Each number is 128 + 24 x the weight over its row's rms, rounded and kept within 0 to 255. Layers, rows and columns count from 0. Numbers have three digits each. The size before them is the row's rms in percent of the matrix's.

# layer 4 MLP down, 384x1536, rms 0.034, rows 115-259, columns 288-383
103:155091120099116109086135129100127165149101090116141141166125157117103174143138139118123162105127114149116125171183093130157133097122136149106116110136134137105104129152134132129141106164164163140131130106132101102143121109111115117162153142110160095152141097112118152104116113125092163136
097:119132114139129123113163161147118146194098133123086117136136118112150141138156118136144136164105100155165109138118098161117147103145141106169090144111111134124127124107129160133170159181124141125142128143107149127110162169131115102101135130179124127138117147101137137167115110126146155118
098:110136116136124101149100171147130100119108130074118118108135137129133153151115111144118142129152143098146152109142122117101139153153126133111070068079131180143168096120173163149121146110136154153176119150088129117111141168094155166100140135180121144108112122096155121075098131103121092148
096:059128136108125131106112141129141113090098143106094109122150110098120113118140137083121098165167122098151130129142125146128096166132209102140133158120127131154142134196137129107135113116105127117143153111133115131155130145156080145143135117140135165131142094107142123161126139127141132087
098:155099114147121133136145111143155193153128150155142148121148120117161135129162106148154144069120094086167135108104130115173115098108102115096113081155121168133120104131145133112135156119185144121129170147158119082139121128125120144115126110117103100157150145129077148127111119147134105132
100:133107133101094172164129149152114129107129081143120133116147139117139137108126103085151121165141138122114132139119107150143101120136149124170155131143116126163119125133138087135141143122128137109136098143102136144156118122125134140122142169103152166108108146175150132112163124152157109090
097:121112116128098103127119135104086160164120151137113139095141142131118134135159102133152171105123132137102164110136142097130120103123188147101092142074110124148103090124096117114130116176141142101094147124096097140122144112104193131125105152104119150130102122079149152108116110125145117107
101:162150137145139123135165108116116167138117198128075118144100093144118078099127100141148089172120098128182116125140059141106126108092096172108100131113113149118140176115153090096123118128123183145158140137129150123156153130137106115110149084116136173138108143104144169184153159145143136124
095:112142125146137109118102165115119143107098123144109147159114105104149182121116111106131133122137123136172138143166151133161108096157127151149170093126139071131141155114083154114161103093135109130101158099129124141112168146107128113141150112117175146089091114143168098171132119128113127114
099:114128128115128143112114131134107113140117085165134136120111119118136129160085128126144109120107133143125089103103140176181103143111104148087142173145139132087144087130131122127143120133134111104070142111112100137147121120139128117113139122133137125087133129124141141133170101110106121126
099:144132131134122116119144116131172117155134105122115144103118130110149101154097167124125131167164152156155120154095125124101118121128113160100145101117148164110164106131143127137098139128135069119123131161080115097150133191134118118148135117098117140104140158114130134145124103118140156130
113:131149170088165114186144145149146105121107074132114200097134113076108123146125127137133099181132103154135141155149133118111081177151117116139132128130101152094106100142129110133136153183114094132136121144143076109134094085144104122152123138119138137170086100111162134118143134124142122158
095:106105124117107153130126126112134101139163165157148137135141157169135118123144111143102132132147106118125134122099133152147091109146161136139151120166144160134112111135178133100129156149166149163155110116130114132114118118151078144103146121161107131080139113104114142133179126120088105108
097:112122127122139166099105132110106120084136128158133135122119134121085134135145107103168089135112139086124145122111122155157115113149149155116148170115116145128117133111146164121139086127121073179117164116167138157155132165128137168125135133118186106152153122120116137115122126102109161142
105:138078134129114156159100126102172101159136143145123110127126172109166103090130109122112122156160138114115149134108168098119118121123146162150118105143149096143148188168116109137154098150142098118130144106120133111099097148117122163084164140122143158123114102136091086143127125131128148116
099:125093141077142162106114128127130104124099120140104114149149124120128135147122162067133089150084151118131141134115143092131109137091142116103132163087145089066146152139109138100134141095128120082121087143172091100100094101104099095101127109138128145147092080100142118126155133112131137120
099:081136147089122115118118153121141112159122142144125103110116123153137140140147094149139155141116143148125153129112114130111087107156092163139118170137127112082101108112127119103138131143128143165145108175136130147121115115097111142145113120111150124114118122148183112134126106120122138175
101:112138126150128142116112103142108125083144092126104147148127111125117104106100136111137139099156139137155140124114114101127074153094141119145147127138158157131153094123131157142140120140172110133134157105165123148118103078110135134120129114113153133148150093125143144112143119149142147158
103:117133078165095108154110116118125129114144132100141097139111109133110132147138188085114087143113108153075156097098147106102065136112183129139112136051116134136119114118149113105089167109147099138132146140147088115158105092126154138125134140097099111120149208120152126138134105131140159101
096:105146125123142138127121161098124139099153107176144140116129111132106159127092150167156134129084099144159106135158139154112133096144107116160096141106117086126156135119158137151137110122142113132153149114092170136121112071117097173123133110107124172119156129138187106120136136173162129125
101:161083107136118163146151117144102149128122094137113095153120136132118117109110147100177126121153136110148143106112140102120152148138171144143125145112145112148145127076108106097130106149124119115127146143091130163106120100088124128124156130114129117097127121162101059156163117158115105100
095:143168164096135157141124153108155118117127157082152113157160139131114095123150143138157101135120135112115139123115130130177110145116131123128169110120127102118119130139098164128111114121094120105135119116107138106099127145141109083125077125105105127099163160102119137123102139101135127138
100:082149141100147113148122140126183106136116099092110144083126086129099172158135115111105153122097138090087137076078100127152126178105124148119151124112116120063170097129106083169149086165147121103117072095156140121168104111114195097128129154140130106141117135154098109153193104106148140152
096:107147129113146113144135105127117105109111132114097117135100121095153068137134157100170113124115117148115090173131143132127130163122154145151170107116167125141075141133097126103147164104136098110126169128208115153152129106120150125140140101143144105151154118115150117143165123125101097145
096:098111125128182117106148166144109118155105107128173120130108159149170115120120159114115104122102103150072125154130106140150093147161141160103098109101095119116150099112171101148119142130096154088137092120117143137118091136156135102109119125111123119087112138123106133133061118145131107080
099:090130112166124145108095139097137143137139124097143166111138128164108159116158117129102123104177093157183144104132141123127178130131114106137109154140118111152070116177172153140129112089144148155157166144120150142111147108158134119130149107112148163103157121139113165143138139113174144166
096:245150088145116102136126101110109133120128127112143148144126140145143124148125133117128120145172174137144114119187137136127128128155200103143151128151156075116096121142087102146131110105134155101131147091148117157091121110110136150103131105117115127094112118149132158099126104133109109146
103:136145091133127156131134123115105129128126112132155115116138110151112163118136126109124142155120133131129135143126130106123145152120119127135150128150103074144128167104075128098095144108134092152150136130152152194151107148134139163097145122111159146117160103151109109103147102113134123131
104:155152137119119135150129159095181134145128141120130144091095139157119139118135164083119141136128151125161145139137154151130109189149142115097133146110117126110134126122126166121124122107130183163154113145117102151169173135140121137149098142154139154073157112125121108147164151134119133076
103:085146147103154084141140143088158156134135123096114136116201117100128146117128179146125154130182100131126114123160130128118132126112131165121071146117109091096174076142088114140132127161079206119120092151152091152139134124119113111131127117169180142141114078054099121148110145088099118139
099:149076137095130150081142127148140128159113090146152128117145124106110165146126157113153120117121123121123149115166144154136163111162124110104128130121127138131154140167093111116118108139082137103151129135111125170119148109126128123141120109067142141121113127145113122130115114167134143169
100:165131088141150085111113066134121109192105108146101141188133129103113130156127120124128138156137153152141131129138101073142114153104163132122155128119120101098111096120120149127168123108129131149094133121147112116149100143140154112118094127167145098163197103165107097096183133114163121102
097:123108146113102146079123098181140160129142156131125149145146174139145140092056100126160098148081103154127131097133141159093137150137156130135140115131114167149123139106117109130132108125109126112139110117127093135111129152122102108088146161117124142124130153131111120098129117094124129151
100:114129138119084182136147167121154123103126145146134124161155128138141126133143119147096129160116111148149138139117114110147108092128149148124121092156158132133167099118142150129126070111115112157104138142081165105125093137123147103131082132094085168121124159092160141083154096109111116117
098:133116183133119117110112140100120145115090104118120115131107147076138151113118170135146154134166089086100126145094148129117143116139151193092149142106134130115177125139122155102154137114160125134119094140156097141088082156116132160094135115135104137110117139093091122114120155148150112143
096:104134135141119163085124150123118129127111104132157120108142107099138149138133139158143134094122123091114135123101143119133144164168127147120116158128110130117082107129123112175150145089167085102129166141116122102084126143086159115097154170142132086145050136112150108125147135068133105122
092:093143138118124125092147167137117125166115097127123146153122135106095136148095104116121134118156090142116148079096094116128156151079122152110124096121114121088144103098155122169116153092112059120151114118107124123174145139122113104110110121107066102121154111108147121142120110141079114116
092:100155099119141119098129176114177142115148099122084116124109131152114115178122149140081113133135132096107106100164116144150085158084114126140122218134119137120120149093166102085097155127172116153133096139096144130109101097103128155145110112111138119054131165120116125137197124168165110137
103:090115106102127162137119100150134123082125121129140143093123150103129165137124125144115122124150070131133135128120100144111112160136149129107157161150136119130113149123115058133133133127153123108120116121140159152109131181142094129166131159110110071124115176123113107090077132122134144075
103:099156117136121120084105140101148143122122146105157099110136175122120129128116104135174135104082166131099158115131096171112124147125152149149128164144113129138154096093137144147124121084130092086123095144137157145153107132080142162127119107137104153118134116141146145165152097121116159111
093:127146133143080121140105110112149106131128116098173124163101109135117072134118107117164174108186142159190158132130099108145125123147107143132128148147107149109110153117075142097194140128151130108139175100093137135127122088158109156125147108099145124155137176155127138092164109158103093147
106:086152115103119129095098114109123096135121100116123112108116124139147134136137114170140155111129113151118157138137083111112179083098119096145122105100138143113158128145150147117080141101129140133137163121100117122155087125121140113138109114139148122156124092116148110147086127120149133117
100:115118129114124117143167122114121146118189129115150080110073116116079125140136123181128159154091130119124132146154165135170129129159132125109117137168172130128202138136110166145128109111156195130081121181110151120105197126161129121111123130132088127131146100137134104112127134147076122127
099:110137120123120139112126129138117133117137102115121117144144159109124131134085120171168123120122115115105110112123146147145124102133119160121117150163159109125111103097075124122151099122174140112075108108101104121110140086116154094125112120090109078164144114119165138156088138154104110147
096:113129148105130103156129141145142125102133153128111149143166114129176127143126158103137135120129148123172164126120127128085154124135154127120128140134145123159116118105175145159099104125123160180153171116151085144141068079124158128167133139144141101112139095105117161155136133128128148106
101:114136109136138130127117106120120155106178131149145137157162110104129111136135096153127160091139133152147137127162114142128124187123118095144115144138098123166071102133143131119145117133127116087138148122151122134103098149146120153104157128134152142113145150160133168106128122143139118138
097:104112072156123111115168125093142118168122148111119126125155130109113165120136115149128104122132101097135140110135148173090135143158096127145146088159165112115092148106133127164130164177112096108137120121126163141112137151126132134135122130153118114106103141092174146130197104146137095133
102:134119171088118145140132167149102098136099141163144131140121100106146129171127142157133144166145130123123087123130124118126078079129129108112112137127157123100158122120123118128098176139137120167167101085158100154163184147173067126115111117096103127124124149114130170136132126091132116121
096:143140131159118133094124132139124128139104104156107127136158119154137101128107076068127094117112099156149135114120177085120092117131093111130140070123119125109088146105148147105092126160126088148101119167122143119164126143079120149139151169135119118075142107114159115143138151083152141113
100:098123103118122161142123079140132145104113166097102133128123134104131120108124100137176149086114151092169092097137159110081057122157121111129115127110154138102133144146109109103162117141104132137123140138115162077119145120101132130156126130084132146134126135102130170118166140128123150132
097:142105148147129117140164122167126127140124128147080136152158108149141102154170117148144126146156123130132129131142138120140139142080095106119139145157118147136153111161143135133117164109111085127142162106139113133106113137164162121182103143147123099117104145115135107125130117157163124106
105:133112128155118099183115094124152182131198196134110167100096191103107094125159145123157152141170169145148106163105138100133087119116135123128116131105125120174138116134132131150144115125128119163088112124145158161174144163138124163154109145141137126105134139119100139120114108138147133170
096:129107109095145130104104092134101149147093126166146108120153134113142138109117118114113113114139171163074147123100105097109113143079154107112141108119105123123135151111132145138093144105116073126050119159112078119151119108121160144125141123109138117114110138144158147111132096126164125106
103:110159139086117167129124149115121115117077109143179147137118131087121117111145155133125124166159136121154144144137123130107074163123117149147150097130098100138115130116124116150115120122139120130124088154113178127154104157095085149144121112138155120088136124150148097130164128099160140072
101:126113157093141134112144131147132137139110103108097094083078135109138103117103158142155077093153129091137146129146115116077112118145107140125125127098142114131100181088128120163096125101184120126149139116094137137118118087106107109149086130127109120126141111104099134139100124120152129136
107:159106125135131161067087130132099095177127113154121128130114141123118112087097110075118100150111099126109154164119128100102076100132187140143135141114108125109147136097105132118134086106113119154153122120087082107125117138111157112156132156154147129120087109156129124109164132130124153126
097:107162130112143154145106121153087141150182113127133132122115148125143106168095112124119131126105131141091122168127125131102176088160109103135107118100134177120101123147156120155135109163094101087112075146106142138179123102137099132130137148140143089158125129094127097141108113163123109100
097:083117114153143163105121136132105133092144129120120146113150148163139168112142070138087080111128149154132125147158140154154117131129088141092111117122130155142163142140123120115118126122107115145137108127139175113088149163144142143137160173149113121089112159121144116109123116117134133147
105:097125157157138104140127140124139128152118120132108153118112174114103143118145186108126114154138129097143124115114166110094125115103159114160128152092136141093148143131137157141118135121161066154084150114131140110135101123149139136140121123124162120056124133181144125117194157174187083151
100:162093153136166122125149112114106100142156126161121134130122121117105136137165133124135146137103100113104088159138136171135132129073146196125138119132121105094080120172154132138134107147105126123144120124115159144105181117141103138130112132161132086123081128138135121119150146118110098124
097:131151113128117143135155130103126142131138160108137105129143116179132118182137074143140143125133153062143132148122100127150127142124078123155121135144155164134085167111171176158175148064097099140122100071057149199093146150151172157133134140149154162159130153100081154095127122155115118127
097:121171123119112082095164117108125156135110104172134149133138125148166100130089100123167142121153136130131102107136141080140133088118148149116121126200145077138139116117158158093163139118130151123132090112155105094144149136101129139081087147104084103115105139144082104131132099132138153140
100:128067145152143127121129141144116135159154157123142111117158154114122121123155082122161142158124139162136133141130090136105117146121102121098157172114154098085137153115158176141137092140181119142103134118080118142130098118145071127139115108136151132162127147080125114107120147144088162108
102:123123092128109132184121131130120115089150141117131130138121161089141146112122093132105153121147097117139137139132163141154137113088132120119136120155125166148104182116143141121116143162160129124168173146132135143109149158135123140103122117121169104094130119140117133140170143155112120145
101:131117166136150110110119134169157095100132114179113133116116132102126122106089160132148122176136139119162138122104152127119117134065118165129150145104116116146141099160137122088140125112132088127130138154117134115114098093114122121121134141101194146148158109122155106144130129133151147129
097:100174078122132088091163142063107127119137173115117138134125135200101129136174086143138171118170135157161141119105106090102173144177118124118138125123108092101172132137141094129144130112135129128131144078071089098136108158125124154127123133154082166114164178124112115144135093114118059119
095:140182132161104133152170123132128144130123136149098139140134155153108140078145125146130119096124120140112135123137127099136142110079109126126148088103103089156143098104092136116172156125140103143152109158106094132126126083120119165119126115127156113146106131109109134128095106135149110092
099:140145168088164108123131149117172137113121083134098134118091155126131103141148146095097139128104127141109153116148160143079111137117155138112113082147123176114145140126145126143140144128108112127124106140076158071144152100151100148111143156123130184091136117134110194150087162135163104101
096:142111092173092136078130093155125125103134110099123142125104124118098152089144103131088158120129122144115113128130122152112124130122097129110105088132155158153153130140131170133118173110152189117100158131128120081112166121108090157119134130157157078152105113040108096095125113097147112125
097:155132148131122110113156115136158131126162064115160121138138105152140124122117102142137112133097110118118128114114117121111137145095172109168096155100105137157132105147102102086103160123144119154138163127118062137157099129131116104104134148099044184161135120145116139137106096101123089125
098:148139125148085129126175152140091136146147134165136116121094112079082121162134123156115145112135090111163134111143149154125134137155130157130100135113131106141088158157147089155130092153158126150195158154100131202111123143159131117143121144173080125092106114135186126155134140150127126130
095:164154103109128120117143158103175156117139115117137124121149175119113141110125119113114154108087099147159098115130130163107090140090108157131145150197140153099148158090128120096124135176141094125103144130122153133112102132131161145130122116119098122155106142104181173143122131094090129123
104:125119126083104120100124093120121067143075100116129110148136133085120136110099140143103106148198089161148122115114106144188097137150172171115131127112129142119148128129107126099138113113122129103060120110085128154135138131128118120113117124102108113123123076107146130125108123096136085170
104:119121121148154164102131118113144191151110096139133130140102123123155130115139121157136122129115120082138172117097115106129135143131155147131143094142130092141128113131114123149107088077133103086149111155113073120121129121125168134150160108152201134127147092129099117144105111096109112099
097:124090086149119133164129115143139157159158127119162107113174084149125152117089098124138119111133112129142089125133133133121181099095075172153138112145110118149098103154166124155112095121121144151172134175113180096127085112142184113141140096167143195142146175167118147105147158147138151124
123:140143115129158110127139131093149176043103139159164109137108146134142151131144143112145162136160112117115146136161127107094155133133151110174141159143125112141119092154120158105155132118159143131147137166100133118152150134144122132160148119148154185087132114143106124145096140156156144090
099:139112120142170143129122077169102134174120133165143137137141086115133137166133154102093107113134154136140114165170093132162157072133167145141158116100120149130068103136102157148119157133127150168098154140104061105146102069136150133172167136125090097123156156116078087146161141107145155155
120:138156148139123171097146139102102131116148108174160132155088144060166108144130172134147099141168141093113138152145142105153127142173171140146171128142143108178133105105125121105142127136130142122115117179135144131142175115129136138121152153170180153157149117178135115124125125115118120119
097:182095113085142167139142116136135127099117143126176153142143122148155103091116138115145124114127178117105136120170148166131130119171115108108130131147112134117141129129151154143124102121183114134107114149110181155125144150100094168133183132093133169134094106127155128098123130133137121147
094:099107116138125126153136134127168123154110144119118139161092162173150154111066182145090082171136082149106122104127135108114140121164133129117115146099117129092180096133095130119101136107101127137168125121116087108128109102088095138126109125123098127127162125086100097121154123155116156169
097:154141115136139134138146102154101128143166101120144124117132101148161125061089148139149105136144179107141145114096120134135142145136093148120137153121114133124157127118105163086141133113136118139146175121127174141110136077150168149114112146136160135104130115146133060142129112101153131138
117:157121139132158131144156153119112110144129146122121122098112123137099106096109092113114158108132113146110125126121113119101144127116105119111108094143111038134116120137097116135146102101115092134102151105106122106134112145113107129145134128115123106101111119136093120130161172130138133128
099:140137128109127156131077151182140159120128120178115137172177123150135165145107170114115125129137117120116122123159135123136102160119107100118117156127159143171092167098108131125102129154128146119147102098130150116123149105124107069104117160105151126146167131150155156154112115120170158079
099:127128136096128100157157139127138145141104150092136143108122101114160123129108120120165132140121177136130143083125127176126168112122151119159115129086117132140182107141107126154118136115137143129182133167138197142109115126100160117095096150094135156151117099139149167114131157130089118103
104:076125182128127137145134130113121114078117093173147136159115122108109108153085127096126120162116117104128118129107114129139154140105173126119124170130147122105175135139146136145151136135140148077094120130148122117142189118126129105105130136143111151106110111128129128121105132110087123113
095:085114130121140131130120161134160164149128111099101118116078170098103188113110121159168107182195160119109086133156117121105105086143116161110077173162093167133093186124146132137111112129108182135115133091173116129152136201131095131131096124106071146137132150146117094171143151104120167119
100:103132128076066125087087108133170122138115154101119119153135151140154146117154138119144111122106113158096136145149113118169132089136169105147160143172131168133145115108127113123138136149143123161166106119093117149100163129162096093123086139142121118180159114126145147105117116145090117118
099:190157130140160100122151139114114133092136153120139121144121151149130133133075134160136104152173158154120148129148095097118173053115132121148173138148132118128161121140125103084111151165168118158141104134158153144110146155153122180125099116097091166152157116153116148129172095131136116152
098:154098124138143131099116117143099148113108082192139143129138152123106118148139175100093138125135131157103159084180177137097127130140162099088135090133121112152100165118141135118118150114117111145092167085121147118105101110106145117129126142122146122129132119138128142111136123143110145147
098:123090129169144136075131164105147154127084104151144102137107129120104173098123138100143086140128126139123128131154159115163128159126106128130103114130124095142118134133140139074160124135125088104122138094137081125144120115114147129081103158123114146116102112140130143098157089089118178120
096:130140114149117142111122168108117164089137159134124093114137106144109103140134146137116123161118145163127117126084139126112115120094126135131109160128116130133114138136137152130135157154117151127106131132193143120146141156155153138150140092168112134130091155134103117106130194120145147131
094:082105161113136096100137115138103108148118169119150139144126082130118171094121137175181135160137114109124095136127151139154197124123145121136141088149181161119168145148139096128136126118141148128113148123137120117113126106120126124126137119130128171134126142116128124077147133137123126191
126:154162063110135150144151099137128164095095126139132170171135097124159140179156099122177151162163142115124183138121140119128134126109132122145168159112166097119129142145153182132158110172131117151134117101147111182151151141126117130134118127160170175119127148175088104147086082117103119078
096:091119148127155139168125134160127098162115099111072153116109151134139150122144094096111140139114097081153112118105108107133145115132066119145135139106101143079153157111144143104130160120159112145128101164098126143089145162137117086140132148142146142128155089144126125084098123171139128149
095:119124154121140155153154153113141131134113122161153135142176079123144140153148084108163133148152149115127098143137109109113118134151152126154067120129123123093138151156117116108186139149139132111142136141127148093129150139120123167139120099148124149140159158129122141130118148126110107100
101:129139101198144097136121111086086113121111123128155119084132126164102151114107133128133121092110112115159080117096128164139136143124117114101128086145111120125077112121135125111097095118119176115098160108107095113123114146095151128133141153125146159124128081129147157123136114095134108141
098:108133162102134164131152148151140090122142108100136163135129126142137109114119111140110100112107149130106132154149142156143138110157093140116141159111159122111112103134119108096149106122105084152127111105125161123130094126153093146080119093144117119150108157103087122120117129119117122132
101:174116174119124125129157133159104164115108121126170130172106170156101131116149135129094124117206117159114158106128165123142096136126204110114138133135175087134130112138128112065101149130108130146113112131133117112103140107094081134092096154114120076105143127145126117125148127119122153120
103:123121136185075112129116175111121135131146181099114130142139128146132089131170093126121148138157117117099130141161133138143176139155132119117109128133122133151137171132155157131146166135136130111130116133116164064144144154102123121105148133126139118145146110102115145137102135069131105149
102:157136138113124120133133124114172102113146151163136157129108139187112112141134146099129142090164139144131130112109148127087101090111156173108145150159121148113100092127155129116158137102103099109176121145144184080135163168116101151110099146138155151156180154154108119124132144134134147145
099:163117173118144127100148145144125137138144087090133114100092149106157117117142133109125147175130153126105107116136095107128133195095160120167114084125122135119163126127128107116115075097116126082110124091140136127081140105107146147130163138125123108115128102111108108080118149130135113105
111:134162125172095122121132139143136107145121181090128072081124160145096129132126128107103089101158138142145124124152077151167091140119117108151124115141118153110150111121150105120122122088118081104120130171083148138164156119122151133111136129099127124145104051132114172169107149133142134135
095:130161148122095138170182156104152102159131152150125121121136111146116134102129119163107188105137101132170136146124116161106132093130110149140122097144117099052125111147127150124105127107139128115122128144069125147119133126116104118128135144149090109138149148109089070073120141110106169153
098:152140143138154154118124137150111136072138124122139106154122152103123189148138136142087147162102125088102104144142130153119190143112060137121128100065112161149173108131144142076113115138112095102141180130157113151117115144147130132139144107096093181114174143172149112110147117115137093102
102:130114160139159143147081119126111148159165121109076110123115105082109063127134138108118137118098152167143080087117108111100180071202172149130086113121145132175117152139105134124140128160132106139150116153132172124120126088141175152110131131140144101121121163109109109100148117142135096148
098:136172167118126151142154096145142119170109118124111102133144138102132135147118121113118122123133088122106094161120145111160140122121119115145156106099095087067138125120096116069120136143141101137102154114135108176151108117131111086129106141141154131091147117119117110102091133087161156119
100:136114125163149134119143112117112096194105123101107144126115104135123116125105096139127121155122118104119107159179121161133149123129139107147138155151141131128144116187149117143146153120098159131117120146085134128153141139126116100136138117142180142133148146110127146120116109089080117142
104:110103154110140151100139111159150150127131118160148121111106144133140151114122124145118136092085095084131154144130132089081095090115105113128126090102155151130124116082139150148115163149100136158106136113093115143149116144128134134095076124143122186167123156132103144122144108137087091101
098:096102155140088122123086107137066157128129136153146131129145164141146086105114101134149106127130125105126132117153120136135193164134129136146154131150131159142152139162112134104154112124115101158116130169105123114125151130135124144136110175104134109144133174130136137137151095149098147147
099:119121109125105160087132093122117136124083110104141135146151128124140119140157102174077081156174110131142161121120122110115114119154171107127122171058140126133097081099134154130125132151118186127082142152117130156147111147138106086131107129129107149130131110090128146127108153095110133135
099:123098114170142142102109173138123110125124086149111111138078199112095160162138146147140119129119098118110119130182154059176137149110139116129117127095123131098121153098117123100111149096150087118094206108147099148130145112076148129113115146089127116132150154160108156185127115147111138144
097:156097108142119100097128156164157116126139106155137120159158142078144198107135109117127098140107110128112142124170132105158110163129118129128142094115136165133092192125122165073162128116103102117101128097149100112129133154141063090111121117089156154171086161178092130121144142124134104151
101:126145123134153136152121084139129092142121124135118134118116144116156119122180119159090139106116121193129118121137136149118124132124171115143109091099165185124118120153140129129088129146138190109113119146194131097140144134109150140070115100132104154120102145138109147110111155145113068118
092:115111116174179142148096112139096110116132086144065122094107153133133110159166160167114138136113119108137104145093143104096137150139168125130098100149130155130152147126142115136091104107136129136134136099146110142142132134137112135118136103111167115130116154074120134110097114110131137127
098:163172135119131057107097078126135114117116150188176135124133124087100140136126114115107125154125115164125122094144117118117132104100089090094112086112124144154166117123145151104088132117162117144117097125162116126208111148152110136143130135147120133174151121157137105174104109094128144146
097:111121097109130130188121112090169120150153087144094143122151146143147084101143120126124119155149130154147163136123185150113166139116174100138096098145118136144093100121096164096141137117097143071117164127095151144143144191140116130097144107103099154104131129142113102117142154122130138128
098:099124130131155128096133116135147082120120130148100110119125147169088142143132146092130096099132145097125116126100147158150091090142122130148150130153116107108150090145098112128163167130153147128124140109088125119147170141109149145160099100137068102126116116124150107123150125129136155133
101:104149152165111119176096146135113137140134133142125138132174116067126114140124102163124126139114089149149102155142140129129118083101116112141094097148132150120134148110142144114169117170132153133114132108150137123096108119140105081149131125098099102175122175124138176102100121133127111143
096:140138094122102122186112146088090161153173182107103147112099098118121166112103138144089113117177111125155109110104158142117106126123123125138120089158145141133081095098146155081097141099149189116160091155126142132110111166100132123162121110085181120139162089120141154132098128179099123071
102:131139120129108091120165115119135125168111160099115130126136110128112121192077154186105127121131141103138137116124148142098117133116089130135128148106156114140165155088123106125148142185134157113116171149130153132124099134119130101153128155140147122121138091116194113140104136153128137114
100:067109124149123111141137094148143140103114104140146105097125152160102158122150143132140115191096146147126097131141165107113146112146124160124118096111129118165123128128115064118139145074136115163097103147140112137116101131175128093146140147152109098169123099112159112106110130118119108144
096:128110103097135154101095083166134132137097098166145107073136117164122166094083130182152145105146125133112154130108156108106091164149122166131132126148131114108120154141146095131130133155123121145144158114118162091135105120138160084097113154151128133111141135134139143126075082110144097144
095:110140127115109132141152130145095069119128110131157161187127112171098113090153123140173131111123132103129064125129130136150082185161121137100116138163187152109156128112116149145150117131160141162110067070171090109113139137166103111156122127138128039086117113098140094171134131109110146117
094:153107107090103119161125129122151124139116124124143138168127105094137124139148120112103136174141098094111122119156125098094123144128151118169150121129132135113141109085154109083090135173080139110112143132115137156185082130144153140129124129143152122160152117128071137121141117112138069132
099:147111153055094135195136152179107119097146150113161151149109106114122121140146153141129136124134125117149088117116097127108112134110113134114113103119138138113156172132122135125111117068126147133130117145142106116145101126168139106142076087092139168117124121123142137118178146134150123115
098:114164112131125145112100137104156119071119080139176130178167149136129135050126132154124101132144083140151119119119125136158109120137123087158135076139146163171100077120150098095180125163109140106137131115174147115098073122102132117080136132141130098129148176158105131088174157121126095138
101:133160088151141118159132116109155176104139137131108095136096127130116113113147132140134105129143112107154121137110159114106122164134197139121148141112121112147076153145127154138146171132137163122127152097133130137124145084109132108071131106133099144111156150129141165133098156128124113169
099:140123175127135118126142147123152156110133126091130102174107139144151152144121155126124136106177191185136128137161126082120092132158128107110138083141133124169127111154125162123125128142130140113144136155157141141140132132127138113132099135083123159161139105118113169155148151123152135120
104:140110118132137088149122073098132107159128123165135109128109123112156139152143143124116141119157099120121180119134126095124125132138159073156143153124127096138136155146127102163089108124135159117102106127125176130138160158119158138090106154113119140125120158152140166135110135107148133092
099:121136125140153155113132122126097112171107123127150145115184119142131124104112150140131141114159151112153085119135115139122101099124132092092155112097146155123176101146116117118121112127096136139124117122147123103140117142145098127083101102137074111111125182139171120129146083077116112139
099:132117121163117136093133164154126118100133097139117124144112116110129140116120152084149159145090150090109159132082138100106182109092150109104114104143108140088130138110152096151127129123124080093126160113114110065122117153156116091149160115163103139101131173114142134130102172121094098145
099:113125123099108122118098112160112097162146143117138091142157146171147136134095116138120114147115110143133128169130129155117169123102134109134135107167114158104128121104140131131129118121126132145102125132122084171176121091145110147196157160126098102142108129130124137118137116141131140117
096:058175118140143129145116163136167128096126129102155110163127132116097089131132160097162133113165126178165155116123138113130193121133150135104113117097092135158093142149132131101099138129134146149127108098100114124082107173170143096117109162173126154125148101154139129125172121142146138132
099:153134122154090163152119075133145131087098108102155131065156122159113073144150129128128112100087151176127102174129140122147107173153126138064083108077148105125069155126140110117144128156154103121129147130118149137071121070098087148142118102082119100138104142123142114103137144189101120146
100:112105143176120152131145147109133119104175155089086126129169131116149149147103140148104143127118139175118105101146112160148102064124153067111164124138109177173149105080167202173112155156134146113122118131132117146104127100117093136121146115146129120114133139086100122112115138108126180159
097:144101122096100139165080150114110143124140090146135144164103123129136165128128139108129115142138119148121134177132109102110115110122144139115103142130119112124140122129094115098140118122118148122157135130103150114122108094119136134126137125123103121136112131116115157105163127134141160133
100:121095153135154155133115128149105133119148107096162110115082140133110150147109154126107099115122057114134112148171152138125100131154091116112140120143167112168154129128149120110131096127127110135143143116139149128124138116129099099136121151140142162120154140136127127107159115147133151152
091:111156103149147100112122148117112118124151121135144114113126128147133140090158123120117129078132130097123115116116109131139116115119132149140125124152105090142139143135102135106141154146149134132136135148174140127096140127123165159140145140133183116131107086122136124111141167111139110117
104:137142133122119154106155106166088157148141126163115139120178137153134108119172146104159118120155136131129163120090133109079131106147179152097146164066196167131140147095148145154119147142117066141087123105150088145125135124146091161133114111139084096155109141127138117111067137103123138131
096:093128123096110091141064134116074105132131093095116135121108141129160127142154127131113153131140115172123134138134084130050113101133104110129125134124127127102146156175132108148176079082116190113144113139110106159174111131136112090132091110148104136142163061110141160126116131130122151163
121:140107093134139117128124112118169154138109150083082109125121088184143085121110119114107143081095142134113122085091124147135123140135107143100132148120133175098097166146146118150096105113106139149235111144155148105121124132105164137146120117092098130088139195129097121113140137132118115131
100:143121118117181132137127139136079118137138097105090134141112089106120139132144091106145119095119144089121160139113143118152138137135120144142104135118155138171070063106129135150174102129092118102147117156131138101154117117114132130122119158164173129157168124120085110096120113053164110093
101:123114136122139129138127136124108140114141103159157118134125113125129137180122106099111102123166115140113112119122113105136081124125106138135084109150142143103099099142077130095095132158130168122148118084100151102122178138124131122129108150130138151114154122168143106138099086139136099070
105:166142118149135124144132140120141129102132122144104145195155169110155125102140113124147109146159129127145114135192110145123142120102117101128144162139135146113123106149172137131141175109112054162063139126128098130097113143139104127096144169168113133127132097133099170130085100143122133109
098:111102163147141110168142151121131174146148093151143140123140153135147136109162092099120099192128138137146154132135125121087137168119089081177132145114097135154110131154154105127108108140123165101133166142108163109165114085135158127104134140133142167145104137172067153091100136141118098116